Each number is 128 + 24 x the weight over its row's rms, rounded and kept within 0 to 255. Layers, rows and columns count from 0. The size above them is the row's rms in percent of the matrix's.

# layer 8 MLP up, 768x320, rms 0.0396, rows 486-590, columns 192-255
size [103 103 101  94 105 107 106 120  99 103  96  97  95  93 100 102 104 100  99 102  90  99 106  95 101 102  94 102  99  99  96  98 101  97 106  95 101 100 105 100  99  98  99  97 102 100  95  99 103 100 101 102 100  98 101  98 103 101 102 100  97 101  95  95  97 103 100 101 102  96 100  98  98  98 100  98 104  94  99 103  95 104 100  93 103 102 101 101  99  99 103  98  99 101 102  99 103 100 102 103 103  97  99  98 104]
[[141 117 146 157 141 143 128 125 119 150 151 156 143 147  89 107 159 104 149 115 107  92 118  84 133 120 133  91 118  89 127 136 143 117 157  67 134 126 105 106 106 117 137 147 145 129 147 106 100 136 109 125 101 138 135 143 121 131 133  97 144  95 105 121]
 [119 117 115 110 131 136  63 121 104  74 135 139 158 128 112  83 133 105 116  98 100 115 136 121 118 132 130  89 153  99 166 182 128 148 145 139 112 140 116 109 123 188  74 151 115 139  93 114 163 138 167 131 116 139 151 163 133 127 119 152 111  83  60 161]
 [143 155 109 109 122 101 110 125 174 115 176 119 118 120 155 105 113 141 137 133 119 139 122 118 113 149 159 161 156 159 100 118 106 136 144 118 147 141 158 150 148 135 159  56 122 104 157  85 137 129 138 170 133 142  94 132  92 138 125 129 117 145 109 151]
 [155 115 164 144 107 111 129  88 115 126 123 131 157 114  76 100 142 147 163 123 142 124 131 108 122 130 116 138 157 131 127 171 105 162  86  97 142 112 142 124 138 115 121 119 116 146  92 125 156 137  92 108 168 136 109 109 121  99 148  76  85 129 167 158]
 [ 77 117 136 142 123 169 122  96 138 105 122  90 136 116 101 151 174 140 111 154 155 142 130 104 149 136  91 149  98 131 139 120 125 155 104 121 106 119 121 162 113  77 119 102 148 156 124 145 111 124 146 152 207 174 149 128 161 133 102 128 142 150 123 127]
 [178  62 109 155 105 113 180 131 131 121  92 101 160 128 121 139 141 140 118 133 128 145 169 109 135 121 160 153 127 146 161 114 152 129 133 102 113 145 125 125 122  84 127 104  38 143 117 113 127 156  78 160 139 103  85 116 131 140 154 106 137 150 110  77]
 [ 92 138 145 125 153 141 105  89 113 141 120 129 121 107 102 127 140  97 114  62 112  98 130 121 155  79 119 138 129 141 151 159 138 122  95 116 121 134 119 130 137 116 115 154 118 114 167 132 122 101 137 114 159 132 139 116 148 149 109 110 135 113 124 164]
 [137 132 115 126 142 167 138  85 140 128 132 121 118 130  94 133 154 146 160 112 145 135 136 110 133 150  59 111 137 141 144 122 113 134 131  90 138 135 149 121 129 122 139 127 131 126 131  83 140 109 120 118 127 150 162 174 148 133 111 160 112 144  68  90]
 [120 117 121 105 143 122 124 118 131 122 165 166 109  96 158 133 130 108 123  99 135 125 106 134 107 101 129 119 135 114 108 144 133 160 161 153 100 143 135 108 151 105 127 124  69 112 135 117 117  99 149  79 136 165 120 139 125 147 129 163  72 122 108 164]
 [155 151 153 165 123 145 154 128  98 133 140 177 156 128 124 140 159 143 128  96 135 109 170  97 119  72  97 117 117 115 136 107 137 142  92  87 132 133 120 143 132 122 120 151 147 129 149 145 123 155 137 148 130 126 142  97 139 131 131 154 144 121 109 105]
 [131 131  92 139  67 156  95 159 166 118 105  97 152 113  90  27 116 104 157  89 109 117 101 114 187 125 131 175 131  95 130 168 128 143 114 121 132 136 132 143 128 132 149 142 133 122 113 120 166 137 131 157 138 114 120 116 114 121 136  82 120 107 120 137]
 [158 154 199 146 149 102 114 103  98 107 105 123 101 120 136 123 113 126 123 137 123  95 128 128 118 124 131 139 116 124  96 144 109 133 158 107 135 126 151 118 101 169  95  95 148 154 118 132 160  93 111 134 111  82 139 133 160 117 165 120  67 148 117 158]
 [141  99 109 154 144 141 161 113 148  84 127 127 122 190 131 151 136 143  73 120 129 126 129 120 128 142 105 127 123 126  90  87 108  99 106 157 167 162  89 149 104 150 119 134 116 135 130 136 144 131 111 182 121 126 109 100 156  96 109 119 123  71 125  98]
 [134 155 123  69 159 138 127 116 125 158 128 100 132 114 125  95 124 116  87 108  92 111 125 139 130 145 123 116 118  87 132 149 122 108 107 123 110 112 111 129  98  96 153 133 103 114 148 130  77 109 144  96 106 134 124 143 148 157 129  95 126 127  73 166]
 [113 129 159 128 142 129  81 190 127 133 126 163 126  71 157 165 112 125 106 106 130 154 137 117 102 117 126 122 106 135 109 134 117 140 132 100 129 159 146 107 141 110 164 155 120 131 134 115 148 141 129  90  92 112 127 159 130 164 149 130 147 150 114 136]
 [144 128 112 139 115 121 168 160  83 131 106 135 158 120 121 114 127  94 120 165 142 112 124 172  96 114 114 130 129 128 147 167 149 111  99  99 120 117 133 106 121 121 128 142 139 109 163 167  57 149 150 191 144 155 119 113 150 118  95 130 115 135 121 119]
 [ 97  85 165 125 128 143 122 110 170 131 137 104 139  95  97 149 107 160 150 109 143 122 176 107 111 121 120 185 127 126 126 133  70 100 131 102 181 158 133 141 109 118 163 117 142 126 133 124 136 133 109 123 127 114 135  85 139 167  84 132 133 169 113 114]
 [164 111 172 114 157 136 100 153 175 102 160 144 140 128 132 103 106 143 115  96 103  79 116 131 133 159 108  77 159 103 153  90 113 144 144 113 115 126 160 106 142 133 164 133 144 140  92 125 152 149 102 178 128 111 142 107 131 101 160  96 108 128 144 129]
 [167 146 131 102 123 165 143 109 138 114 104 128 121 158  72 163 123 130 135 110 162 124 136  98 120 134 133 135 114 123 158 115 138 108 152 156 145 150 146 139 132 128  75 166 106 113 139 160 141 113 108 158 126 104 128  77 110 151 109  98 146 184 106 139]
 [141 105 112 153 154 114 143 141 114 100 107 180 129 138 144 123 119 145 119 142 151 138 152 150 114 122 118 118 142  88 164 107 100 164 146 169 164 121 117 109 136  81 123 131 126 106 146 158 108 127 135 150 117  98 126 132 135 138 128 133 145 110 107 112]
 [138 138 100 133  39 125 108 132 119 137 190 156 173 104 165 123 119 144 151 154 108 150 128  94 163 161 174 118 137 152 130 159 149 124 134 134  79 120 156 112 148 116 133 129 158 126 144 120 122 135 118 160  84  99 158 117 134  98 165  85 102 159 167  94]
 [ 83 179 146 121 112 113 121 151  69 135 131 116 138  85 142 108 180 105 123 124 112 160 138 160  88 137  97 114 108 142 160 158 134 141  96 105 130  78 136 139  90  99 156 101 132 180 118 103 108 125 115 162  93 108  96 120 139 133 103 130 115 124 156 104]
 [168 114 130 108 167  95 156 132 161 134  99 152 110 112 168 108 134 134 116 139 116 168 129  80 144 113 114 141 117 174 104 128 169 131 111  91 156 120 120 139 112 123 113 115 114 124 135 135 102 152 111  97 167 114 126 121  85 130 109 133 121  90  86 118]
 [103 131  89 121 131 145 148 101 144 108  97 101 167 124 134 132 140 107 185 119 134 174 138 132 137 118 156 149 103 160 117 120 129 115  99 104  79 127 108 128 105 152 123 108 141 147 140  93 137 119 129 103  92 112 137 114 162 127 118 121 160 110 149 160]
 [104 113  69 154 130 168 137 113 115 143 147 132 116 161 103 162 149 125 132 174 158 121 135  76 108 199 148 120 127  75 105  71 118 140 129 137 125 144 137 149 110 130 116 142 118 111 145 117 104 127 118  99 153 124 148 140 125 119 124 169 101 131 146 154]
 [ 91 130 150 134 100 119  98 137 135 102 116 103 141 162 102 110 139 126 137 122 114  96 126  93 140 142 119 169 158 163 133 147  86 132 101 144 128 125 110 117 175  94  66 107 117 136 102  85 176 128 104 142 122 126 136 144 147 163 178 108 124 165 114 131]
 [175 145 128  81 116  91 157 108 155 140 147 120 114 125 142 133  86 115 127 138 133 125 123 136 118 143 103 170 127 151 129 171 150 140 115 145  94 113 148 127 164 120 165 135 158 150 158 142 156 138  89 137 113 119 139 113 120 143  97 138  95 137 143  54]
 [177 125 179 125 126 120 126 139  59 140  92 128 111 134 120 123 107 128 142 109  94 111 136 121 151 112 174 109 109 109  83 145 137 118 102 102 122 113 141 155 136 124 126 111 133 148 130 149 194 126  62  87  80 160 151 122 118 131 116 160 112 133 106 137]
 [139 144  97 105 117 162 134 138 100 141 153 123 138 101 149 148  86 114 137 114 157 180 104  94  80 187 140 146 118 107 138 115 144 122 161 106 133 136 145 119 118  94 189 157 140 144 151 136 140 144 101 139 126 165  65 157 131 131  99 122 128 133 124 161]
 [143 107  84 110 132 196 119  92 114 179 109 140 121 155 125 148 125 120 141 152 121 130 173 117  88 151 141 105 153 121 128 159 128 109 117 176 127 100 157 141 139 109 175 143 112 161  76 110 157 112 115 132 124 135  84 118 137  95 121 153 147 125 101 161]
 [127 125 134 132 147 165 131 139 176 156 112 127 107 141 145 151 102 139 149 130 145 106 139 147 142 131 130 131 143 121  80  98  73 127 142 140 148 122  81 133 101 184 124 126 155 134 116 107 169 102 167  84 115  99  90 136 161 130 167 132  90 109 125 122]
 [131 132  96  92 120 126 149 146 138 125 153 134 137 151 137 133 138 173 110 116 105 151 133 110 144 141 124  93  99 174 143 104 140 112 117  92 135 122 123 157 117 101 147  82 139 147 189 158 132 118 148 137 127  95 116 137 108 165 116  97 124 101 150 125]
 [106 114 124 154 165 113 111 110  86 172 167 116 148  76 171 107 118 169 156 159 116 107 104 143  90 118  96  90 118  99 143 141 152 110 133 112 133  99 144 131 147 135 140 152 118 114 125 113 150 123 139 144 124  99 126 126 165 144 166 118 144  62 106 132]
 [160 131 128 164 133  93 125 120 103 148 107 110 147 129 101 126  86 110  66 160 148  87 142 113 146 124 132 115 108 148 100 145 122 124 122 112 120 139 168 124  79 157 178 125 115 104 146 148 183 117 154 149 137 106  83 155 103 146 136 107 134 129 136  88]
 [ 89 145 123 119 123 153  93 119 110 144 110 163 163 132 129 124 163 141 169  92 118 117 151 180 133 140 100 104 114 149 101 193 129 143 126 130 198 120 153 121 116 103 146 122 154 152 161  91 139 127  91 131 106 134 128 131 118 129  86 155 113 145 165 131]
 [155 114 174  83 142 147 149 117 135  86 145 143 161 125  96 151 107 122 112 152 108 132 123 116 113 119  98 154 162 109 119 124 153 129 113 100 115 100 154 135 129 137 148 117 134  85 138 183 115 114 184 111 122 157 135 133 135 116 106 123 132 109 136 163]
 [145  90 145 144 157 102 121 141  92  95 101 100 132 158 128 141 102 113 137 204 153 121 130 163 190 158 134  97 144 127  95 137 127 118 127 141 144 109 143 155  91 123 190 139 130 138 134 161 151 142 136 107 123 114 107 128 137 109 145 131  98 121 123 149]
 [161 137 134 143 116 176 142 197 141 121 154 135 119 112 102 160 114 145  99  89 154 150 110 138  80 126 130  69 119 107 125  99 148 141 105 133 150  93  87 130 140  77 138 135 142 113 122 145 104 149 149 171 162 116 117 127 119 144 101 165 159 121 127 118]
 [135 137 125 178 119 151 139 148 184 106 122 119 143 119 144 164 188  89 139 125 107 139 158 128 135 119  93 137 162 137 132 171 146 154 138 112  76 133 148  89 126  84 161 158 109 112 111 140 136 131 102 114 128 121 111  96 172 146 118 173  98  96 154  86]
 [ 98 172 167 112 133 118 115 155 119 107 108 135 118  93 140  98 130 111 116 121 138 162 135 110 122 144  94 124 151 113 124 133 115 137 132 158 161 103 148 108  70 142 135 116 141 153 158 161 122 111 127 150 130 145 165 116 117 126 154 163 122 170  99 118]
 [126 121 125 131 100 174 121 157 125 119 150 128 100 109 109 119 154 159  88  95 136 112 172 183 108 118 118 131 110 142 108 127 123 155 157 158 138 146 127 146 170 117 178 129 110 145 119 111 126 132 104 154 108 117 116 141 128 146  97 113 148  94 124 123]
 [141 112 131 113 162 146 129 123 188 157  91 138 123 111  74 158 148 152  68 136 107 152 155 149 123 117 128 115  90 125 102 142 141 142 122 138 120 160 164 119 112 148 157 110 152  76  92 107 155 104 129 123 101 175 123 173  73 100 158 102 102 158 114 169]
 [129 142 106 165 162 132 113 101  98 140 125 152 130 185 138 103 115 112 109 140 157 130 145 191 128 152  99 160 121 100 137 146 153 124 128 171 156 166 121 125 134 160 130 160 128 112 130 158 125 150 126  92 185 132 109  77 131 120 112 161 106 159 180 167]
 [145 126 121  91 113  69 116  98  94 132 122 129 128 121 159 128 126 133 138  88 108 195  92 110  69 172 120 127 167 159 135 119 103  76 101 129 163 161 142  92 109 100 115 144 177 104 171 105 101 158 116 140 170 103 139 136  97 174 126 151 127 130 120 187]
 [129 140  95 127 102 102 100 153 126 151 128 136 134 136 131 161 133 121 114 115 159 143 109 105 128 107 113  65 131 158 110 134 107 125 112 114  99 117 145 168 110 117  93 129  95 153 125 114 123 120  97 176 130 195 172 132 158 116 155 133 146  93 124  91]
 [149 119 159 124 160 103 130 114 164 141 120 184 149 147  90 154 118 139 147 105 104 156 159 124 147 129  82  82 140 137 127 177 165 131 110 127 121 117 112 146 158 124 143 117 148 144 138 135 129 110 123  59 108  98 127 142  51 136 119 119 128  96 116 126]
 [152 149 135  99 131  96 137 137 137 170 132 165 132 134 124 125 148 132 128 160 166  71 124 174 169 157 139 143  86 157 145 151 137 122 175 118 137 116  97 141 122 115 158 167 134 145 145 158  84 108 109 166 147  64 118 145 134 153 107 133 132 140 104 103]
 [117 118 134 148 151 149 138 108 132 150 139 180 114 167 114 117 124 112 133 102 124 133  90 141 168 154 103 149 102 137 148 132 141 139 105 101  91 130 134 129 114 126 124 127 144 108 106  78 133 114 120 148  72 119 112  80 174 118 152 100  87  93  74  97]
 [152 110  94 167 109 139 131 121  90 110 175 134 116 107 172 141 131 140 150 133 147 124 134 169 145 129 107 124 179 126 115 158 156 199 114 125 132 153 117 101 125 150 142 145 146 100 124 153  99 117 101 105 136 143 108 114 145 124 126  91 137 150 134 153]
 [107 154 160 133 103 134 165  72 134 112 127 157 101 135 171 113 129 136 176 132 141 153 117 126  88 164 120 123 116 153  99  99 182 101 132  52 123 126 126 143 109 101  99 126 130 140 148 139 121 130 189 140 170 119 113 117 143  84 116 128 123 184 104 160]
 [ 77 120 122 107 157 141 137 148 156 114 143 146 112 159 116 120 113 137 118  86 113 124  97 165 121 127 166 134 148 189 129 118 126 118 141  97 127 107 125 133 125 103  92  94 135 133 116 105 116 131 101 159 124 134 133 109 119 112 118 109  97 159 145 110]
 [ 69 129 130 129 140 167 158 136 108 160 154  71 125 149 127 142 165 117  92 115  81 125 128 124  53 126 166 132 108 125 132 103  97 167 136 117 125 122 112 146 152 133 137 140 120 140 105 105 135 139 115 149 113 169 132 164 117 138 125 134 158  74 127 106]
 [ 58 139 111 102 155 116 122 164 139 153 151 146 176  99  82 135 112  88 131 141 144 123 136 101 112 168 102 113 143 104 152 130 126 126 162 136 126 120 145 154 137 133 163 142 129 146 150 119 142 131 133 125 104 141 118 140 136 144 146 128 139 138  82 151]
 [107 146  99 129 114 141 123  94 173 162 121 145 126 113 146 119 111 136 122 192  70 103 119 130 150 116 132  79 144 148 132 124 159 162 135 105 136 109  71 146 127 132 145  90 142 129 137 117 151 116 158 111  89  89  87 114 113 129 160 142 135 105 107 112]
 [102 173 134 126 147 123 138  95  85  99  80 153 157 125 121 140 142 116 154 132 161  90 102 155 129  75 124 146 165  86  87 126 150 145 130 116 127 122 167  95 145  94 133 128 146 109 136 120 122 146 119 108 132  97 136 114 134  95  90 148 139 151 129  82]
 [119 174 141 122 115 135 138 144 114 120  83 126 197 127 123 124  79 132 118 144 152 160 101 116 107 134 125 144 144 144 122 155 160  81 119 127 165 108 178 102 136 157  74 112 111 147 133  95 134 140 153 127 142 140 130 104 109 166 105 122  96 141 139 172]
 [102 136 160 148  32 119 105 116 131 147 120 138 159 146 158 153 140 157  82 124 124 125  93 157 110 101 155  83 120 119 134 158 111 115 107 117  98 112  94 125 141 120 127 131  85  75 136 133 124 152 151 106 140 155 113 141 136 112 119 131 115 121  72 122]
 [158 110 125 127  99  98 160 137 167  95  85 110 107 135 131 133 134 135 149 212 164 122  89 127 144 126 136 135 104 140 146 156 124 128 113 135 116 165 183 106 155 131 150 113 157 167 121 156 125 122 123  93 122 128 108 156 154 136 110 156 137 115 118 129]
 [187 155 131 120 171 135 134 113 136 135 132 125 154 144 106 142 122 144 130 161 138 128 119 125 114  87 147 105 135 104 187 134 138 149 139 128 116 159 148 137 123  75 154 114 137 158 135  81 149 133 125  86 138 109 124 133 104 142 122 148 138 116 160  97]
 [107  97 150 139 151 121 175 133 132  95 104 126 199 108 115 150 119 104 103 111 104 147 131 106 176 120 116 110 116 157 102 131 131 105 155 166 123 155 114 148 177 137  86 124 150 135 102 150  89 156 165 135 131  96  85 142 165 122  75 129 123 116 116 115]
 [111  86 156 106 125 131 147 161 136 144 155 106 164 121 125 152 139 127 145 149 114 159 142 159  92 147 172 141 110 123 138 119 139 159 130 134  67 133 138 132 104 111 146 100 140 141  99 130 120 107 141 125  88 120 149 144 142 143 131 141 151  98 144 166]
 [111 117 190 158 128  67 143 144 125 151 100  99 161 148 127 103  92 116 100 144 151 146 139 133  85 142  99  86 110 119 162 126  99 142 177 139 131 142  93 126  75 135 140 105 143 180 160 120  99 125 137 135 153 126 177 125 142 143 128 135 110 134  98 122]
 [111 130 157 144  74 145 127 152 129 139  99 119  95 124 123 112 135 116 129 128  93 121 104 148 128 111 107 130 131 166 119 134 122 123 132  94 129 140 127 121 147 106 137 132 135 124 150 121  99 135 137  94 149  91 104 137 178 152 148 150 144 127  95 157]
 [139 104 133 113 135  93 176 118 154 127 117 136 126 127 128 126 126  94 168 129 118  95 166 133 118 109 109 102 168 108 129 151 120  64 155 120 106 150 153 127 117 136 140 136 151 139 105 194 123 138 109 115 131 160 160 149 176 131 123 152 130 167 168  69]
 [132 144 117 111 129  96 128 132 130 122 138 157 150 136 133 105 123  54 134 118  97  90 116 170 128 120  98 100 162 143 120 160  70 146 131 112 142 153 136  84 119 151 107 169 181  92 179 136 151 139 130 143 128 184 127 130  92 149  87 124 110 130 122 181]
 [ 97 111 136 155 133 131 152 102 149 106 153 102 128 147 127 167 158 171 124  75 131 173 134  86 141 114 108 132  90 161 103 100 139 123 122 138 133 134  87 130 107 125 142 104 140  80  98 139 113 128 132 130 117 102 141 137 146 147 140 145 158 143 183 104]
 [ 81 129 142 132 139 137  91 154 154 110 118 134 110 134 125 162 117 167 130 144 111 133 140 136 161  97 136 143 136 128 115  93 127 111 115 155 110 136 119 133 149 111 116  86 108  99 140 152 137 116 134  98 163  56 140 133 108 122  89 117 112 131 116 101]
 [125 155 109 140 144 155 150 150 132 105 129 129 115 192 130 159 152 123 110 134 134 149 137 107 113 113 107  96 118 175 145 152 116 126 124  91 148  79  94 121  98 115 124 108 156 152 139 149 123 114 123 165 103 158 125 126 125  98 154 115 137 133 133 141]
 [124 127 132  86 136 192 101 129 126 139 145 166 116 113 101 110 140 124  81 160  95 158 136 127 172 138 158 167 159 102 173 112 138 120 110  79 111 184 133 146  97 104 119 153 105 165 149 103  97 149 145 133 116 128  56 114 165 151  86 171 123 147 122 133]
 [173 123  94 150  88 110 139 143 160 133 155 148 122 122 130 167 141 147 124 172  91  97 146 140 108 109 136 127 128 115 117 130  96 131 151 132  63 113  80 144 151 133 111 147 127 169 114 137 137 148 113 137 135 149 153 186 168 165 139 134 105 148 106 126]
 [124  98 144 145 123 165 125  92 137 144 137 182 107 114 164 159  90 126 114 114 135  81 133 126 170 155 141 119 178 143 166 163 128  95 139 179 120  77 167 126 108 114 140 100 142 139 101 138 131 127 155 138 123 161 156 138 140 125 115 163 136 169 142  98]
 [147 118  83 110 118 197 161 137 132 184 146 126 129 138 119 108 102  98 117 121 119 156 111 157  76  87 140 103 117 142 128 136 102 126  96 136 111 140 100  89 133 131 159 104 124 115  90  96 117 114 158 102  81 144 148 133 116 105 104 144 163 108 101 146]
 [131 144 123 145  92 105 131 119 150 130 113 120 171 123 134 140  88 137  73 179 143 116 121 122 125 103  93 103  99  68 102 130 140 121 147 144 123 114 107 127 117 147  92 104 130 176 123 104 165 122 137 141 105 109 143 142 122 121 133 144 126 120 136 125]
 [115 138 179 113 156 110 117 127 125 142 107 125 101 147  80 122 131 165 110  93 149 140 123 108 150 127 115 102 108 132 156 152 119 113 121 119 138 134 117 118 146 144 129 153 141 123 143 105 130 110  97 138 143 123 101 103 117  93 139 118 114 129  98 111]
 [159 136 103 131 120  93  86 114 160  93 143 141 173  98 123 108 156 122 132 140 109 141 124 139 150 129 124  92 140  98 152 165 112 137 180 131 124 118  99 140 152 165 105 127  95 102  91 114 124 112  97 147 136 135 118 143 138 135 110 134 116 134 117 121]
 [126 132 111 116 134  90 122 129 152  95 141 103 127 168 122 153 160 170 153 107 111 118 125  84 135 167 189 139 104 110 113 137 124 151 159  93 155 130 145 162 149 130  99 129 100 115 135 116 110 129 137  83 127 153 157  77 133 146  58 104 130 121 155 130]
 [137 145 129 130  99 119 149 162 127 127 114 163 135 106 108  85 137 143 117  93 118 125 105  89 136 108 171 140 172  80 127 168 144 139 110 128 102 110 104  93 126 130  98 138 142  75 113 112 109 168 145 131 105  94 111 107 146 130 173  83  87 142 174 117]
 [116 126  94 116 141 122 111 132 127 137 167 156 121 127 199 133 111 139 168 135  83  94 111 121 113 138 141 107 101 137 159  86 145 114 105 145 115  81 109 178 149 120 111 113 126 136 108 144 121 141 107 142 153 119 152  98 120 147 156 105 121 128 146 140]
 [ 83 158  95 127 139 102 130 130 140 118 108  67 119 106 114 102 147 148 101 130 110  95 139 110 138 130 152 120 131 147 140  92  65 118  95 104 101 127 106 126 125 132 123  88 131 140 112 141 124 131 129 124  99 107 153 123 151 144 116 112 158 135 122 120]
 [136 138 148 164  99 128 148 116  82 111 115 152 111 148 115 137 107 115 127 137 134 114 162 140 120  75 127 122 146 115 105 143  99 175  92 125 149 152 152 136 171 151 111 142 172 109 127  90 128 121 104 110 122 100  68  83 138 106  89 162 112  85 102 122]
 [ 92 124 111 143 112 135 109 102  89 106 141 130 155 148 115  88  92 150  65  85 109 103 134 135  91 144 136 134 147 104 110  87  97 120  88 132  95 123 140 123 102 178 123 118 140 141 133 177 116 155 166 139 124 130 125  94  94  73 131 136 168 121 135 119]
 [100 133  70  94 140  85 144 122 126  97 125 172 159 139 123 112 114 106 159  93 133 131 123 159 175  98 118 129 121 128 141 109 134 139 113 116 149 114 135 135 166 129 153 125 116 151 156 150 197 124 116 109 131 126  98 119 135 128  99 140 130 124 168 116]
 [136 141 104 145  98 116 124 111 160 152 137 109  97 207 150 121 117 145 185 128 168  90 142 144 129 195 104 149 176 107 105 139 117 133 134 141 123 105 148 138 148 137 172 125 132 135 118 121 149 132 126  96 107 112 185 128  96 105 113 130 157 143 153  95]
 [102 103 101 108 135 177 118 134 147 127  83  99 161 128  93 128 107 131 121 135 151 154 160 118  99 134 162 122 119 148  84 118 127 137 125 140 162 131 110 104 155  81 130 141 124 166 138 151 110 144 113 100 113 104 106 152  94 129 146 160 151 154 159 110]
 [158 111 109 121 162  94 146 151 104 118 116 120 134 114 132 133 105 126 138 112 116 131 115 133 139  96 110 122 134 149 135 152 143 107 102 107 129 105 117 122 147 141 126 113 112 166  77 124  84 114 112 180  91 108  92 148 154  95 130 136 112 116 112 141]
 [153 142 132 160 154 126  87 129 157 130 130 105 177 120  76 148 127 121 124 144 127 114 145  91 183 154 113  84 142 141 163 160  81 163 114 114  95 142 108 129 107 141 156 144 141 137  99 125 114 146 145 158 115 122 100 129 112 161 135 146 146 154 108 154]
 [130 102  86 122 131 200 145  71 139 161 136 117 149 120 104 130 114 110 117 129 137  84 129 159 123 112 144 110 161 116 117 125 129 101 109 140  85 103 101 138 188 114 147  72 117 160 138 131 131 120 155 107 107  93 167 156 117 125 143  76  93 106 130 136]
 [100 145 136 120 141 128 133 156 110  99 136 143 157 152 104 120  97 136 129 116 116 129 140 149 123 135 130 102 112 111 113 145 165 132 122 103 138 168 117  90 131 176 161 116 114  84 122 105 183 133 125 153 120 119 126 113 168 118 132 163 105 143 144 107]
 [131 136 123  79  95 137 105 118 132 179 107 148 114 125 133 122  86 132 123 107 124 103 115 157 112 144 129 122 152 111 137 155 131 107 132 124 106 108  61 139 127 140 135  85 110 137 120 149  95 152 133  87 110 112 156  91 154 108 108 176 156 151 116 116]
 [150 106 140 120 111 143  94 119 117 137 147 118 144  94 117 112 106 121 203  98 171 114 149 162 154 126 155 115 180 138 137 159 145  71 157 127 155 137 118 128 136  95 134 127 117 153 132 137 152 162 114 119 137 141 140 130  98 114 103 107 111 117 151  88]
 [171 100 117 138 201 131 146 143 121 119 101 109 120 116 105 147 136 141 107 138 151 125 126 133 142 118 105 156 118 110 123 158 136 142 142 135 144  71  82  93 120 201 124 130 141 133 114 160 139 143 142 133 116 115 150 122 151 145 163 132 128  89 115  90]
 [133 118 137 127 142 195  92 104 128 159  88 165 103 157 108  85 129 112 125  93 174 142  76 139 161 143 124 139 133  95 132 158 168 133 143 111 105 157 138 138  95  87 133 173 155 151 150 131 154 156 116  68 102 167 117 162  86 108 146 117 118 144  63 170]
 [121 139 113 126 158 134  91 164 151 150 136 155 119  75 134 132 113 146 103 126 138 121 102 102 176 127 133 118 101 128 135  98 120 104 128 138 147 127  91 131 187 107 157 132 129 125 156  76 123 140 122 130 154 107 127 127  93 136  91 146 104 140 129 118]
 [ 86  95 108 104 138 146 117 107 137 123 142  88 130 152 117 152 136 149 129  93  90 137 151 105 104 149 149  92 100 108 133 124 158 143 136 121 132 145 154 137 141 109 131 133 157 117 110 139  92  92  72 124 138 128 167  77  84 187 108  94 146 115 108 129]
 [112 154  92 109 136 145 105 166 183 188 155 125 166  99 126 130 151 168 122 102 126 149 147 101 108  69 126 131 133 137 133  80  88 149 144 159 131 111 115 143 115 128 101 114 150 104 134 107 120 100 113 195 121 137 160 125 130 130 135 146 116 102  89 136]
 [152 163 142 167 130 109 211 133 104 105 139 129 121 121 128 114 120  73 145 109 135 137 115 134 149 137 134 139  99 123 187 161 116  88 129 148 134  97  91 141 165 120 123  97 105 143 124 131 173 128 140  98 138 104 108 104 101 121 114 112 167 161 153 122]
 [125 193 164 126  99 150 148 104 139  95 114 147 119 164 145 112 107 171  99 134 130 132 132 142 158 108 185  73 152 139 157  97 143 126 106 129 153  92 117 124 127  64 157 122 123  75 121 109 117 118  84 143  90 154 161 112 150  93 112 124 135  74 167 124]
 [103 107 141 140  90  89 125 150 137 145 112 149 120 133 144 161 144 116 138 168 153 155 124 106 137  91 154  98 119 121 102 113 141  81 156 127 110 124 149 117 163 175 149 157 167 102 154 139 117 107 119 113 118 118 118 111 126 156 124  96 134 155 103 140]
 [123 153 122 142 113 147 107 118 131 131 117 107 194 137 113 139 127 117 145 106 136 124 130 123 127 123 150 132  95 101 108 116 121 117 118 110 172 115 169 139 102 159 121  77 165 120 114 126 150 139 107 105 128  90 120 124 151 160 138 140 159 126 129 155]
 [ 90 113  71 142 105 135 161  82 141 168  92 123  94 134 114 127 133 143 121  86 146 143 135 123 171  87 135 108 155  77 176 105 126 162 148 146 131 162 130 130 114  91 131 131 110 180 107  75 146 130 120 151 129 122 120 131 129 111 113 116 108 148 140 143]
 [ 36  80 132 102 132 121  86 113  96 102 121 153 113 162 130 163 142  66 146 112 135  72  90 133 100 111  82 120 164 134 144 107 122  90 156 103 154 121 142 119 139 125 115 157 134 120 123 148 161 119 105 163 130 151 141 126 150 115 130 113 100 141 171 184]
 [ 92 175 101 172 136 110 145 102 135 129 167 113 149 126 154 126 133 149  80 134  95 140 181 120 113 119 134 100 160 125 134 151 103 137 193 126 144 110 139 116 133  99 122  78 122 101 131  91 139 163 125 149 127 129  92 104 135  99 122 140 137  99 179 118]
 [153 145 123 133 144 136 121 119 135 149 139 133  90 154 120 129 131 138 121  80 105 133 125 138 146  97 130 103 136 131 142 129  99 110 146 111 102  95 128 109 141 157 171 132 180 112 116  74 115 132 118 115 113 140 125 157  97 117 104 111  80 156  93 158]
 [123 164 129  89  69 139 131 153  91 139  88 133 110  97 114 119 117 154 136  88 141 120 136 114 105 152 140  80 174 150 147 116 138 139 148 149 134 111 164  99 121 120 128 130 119 115  99 108 145 123 156 153 122 122 132  85 163 140 149 159 135 148 122 182]
 [152 115 145 138  90 159 132 103  92 127 106 170 148 166 108 102  99 127 104 147 150 125 130  82 111  87 141 147 119 101 138 101 106 132 171  85 122 152  74 136 127 130  92 119 136  83 130 117 123 121 137 110 111 123 116 117  88 125 134 121  90 150 130 147]]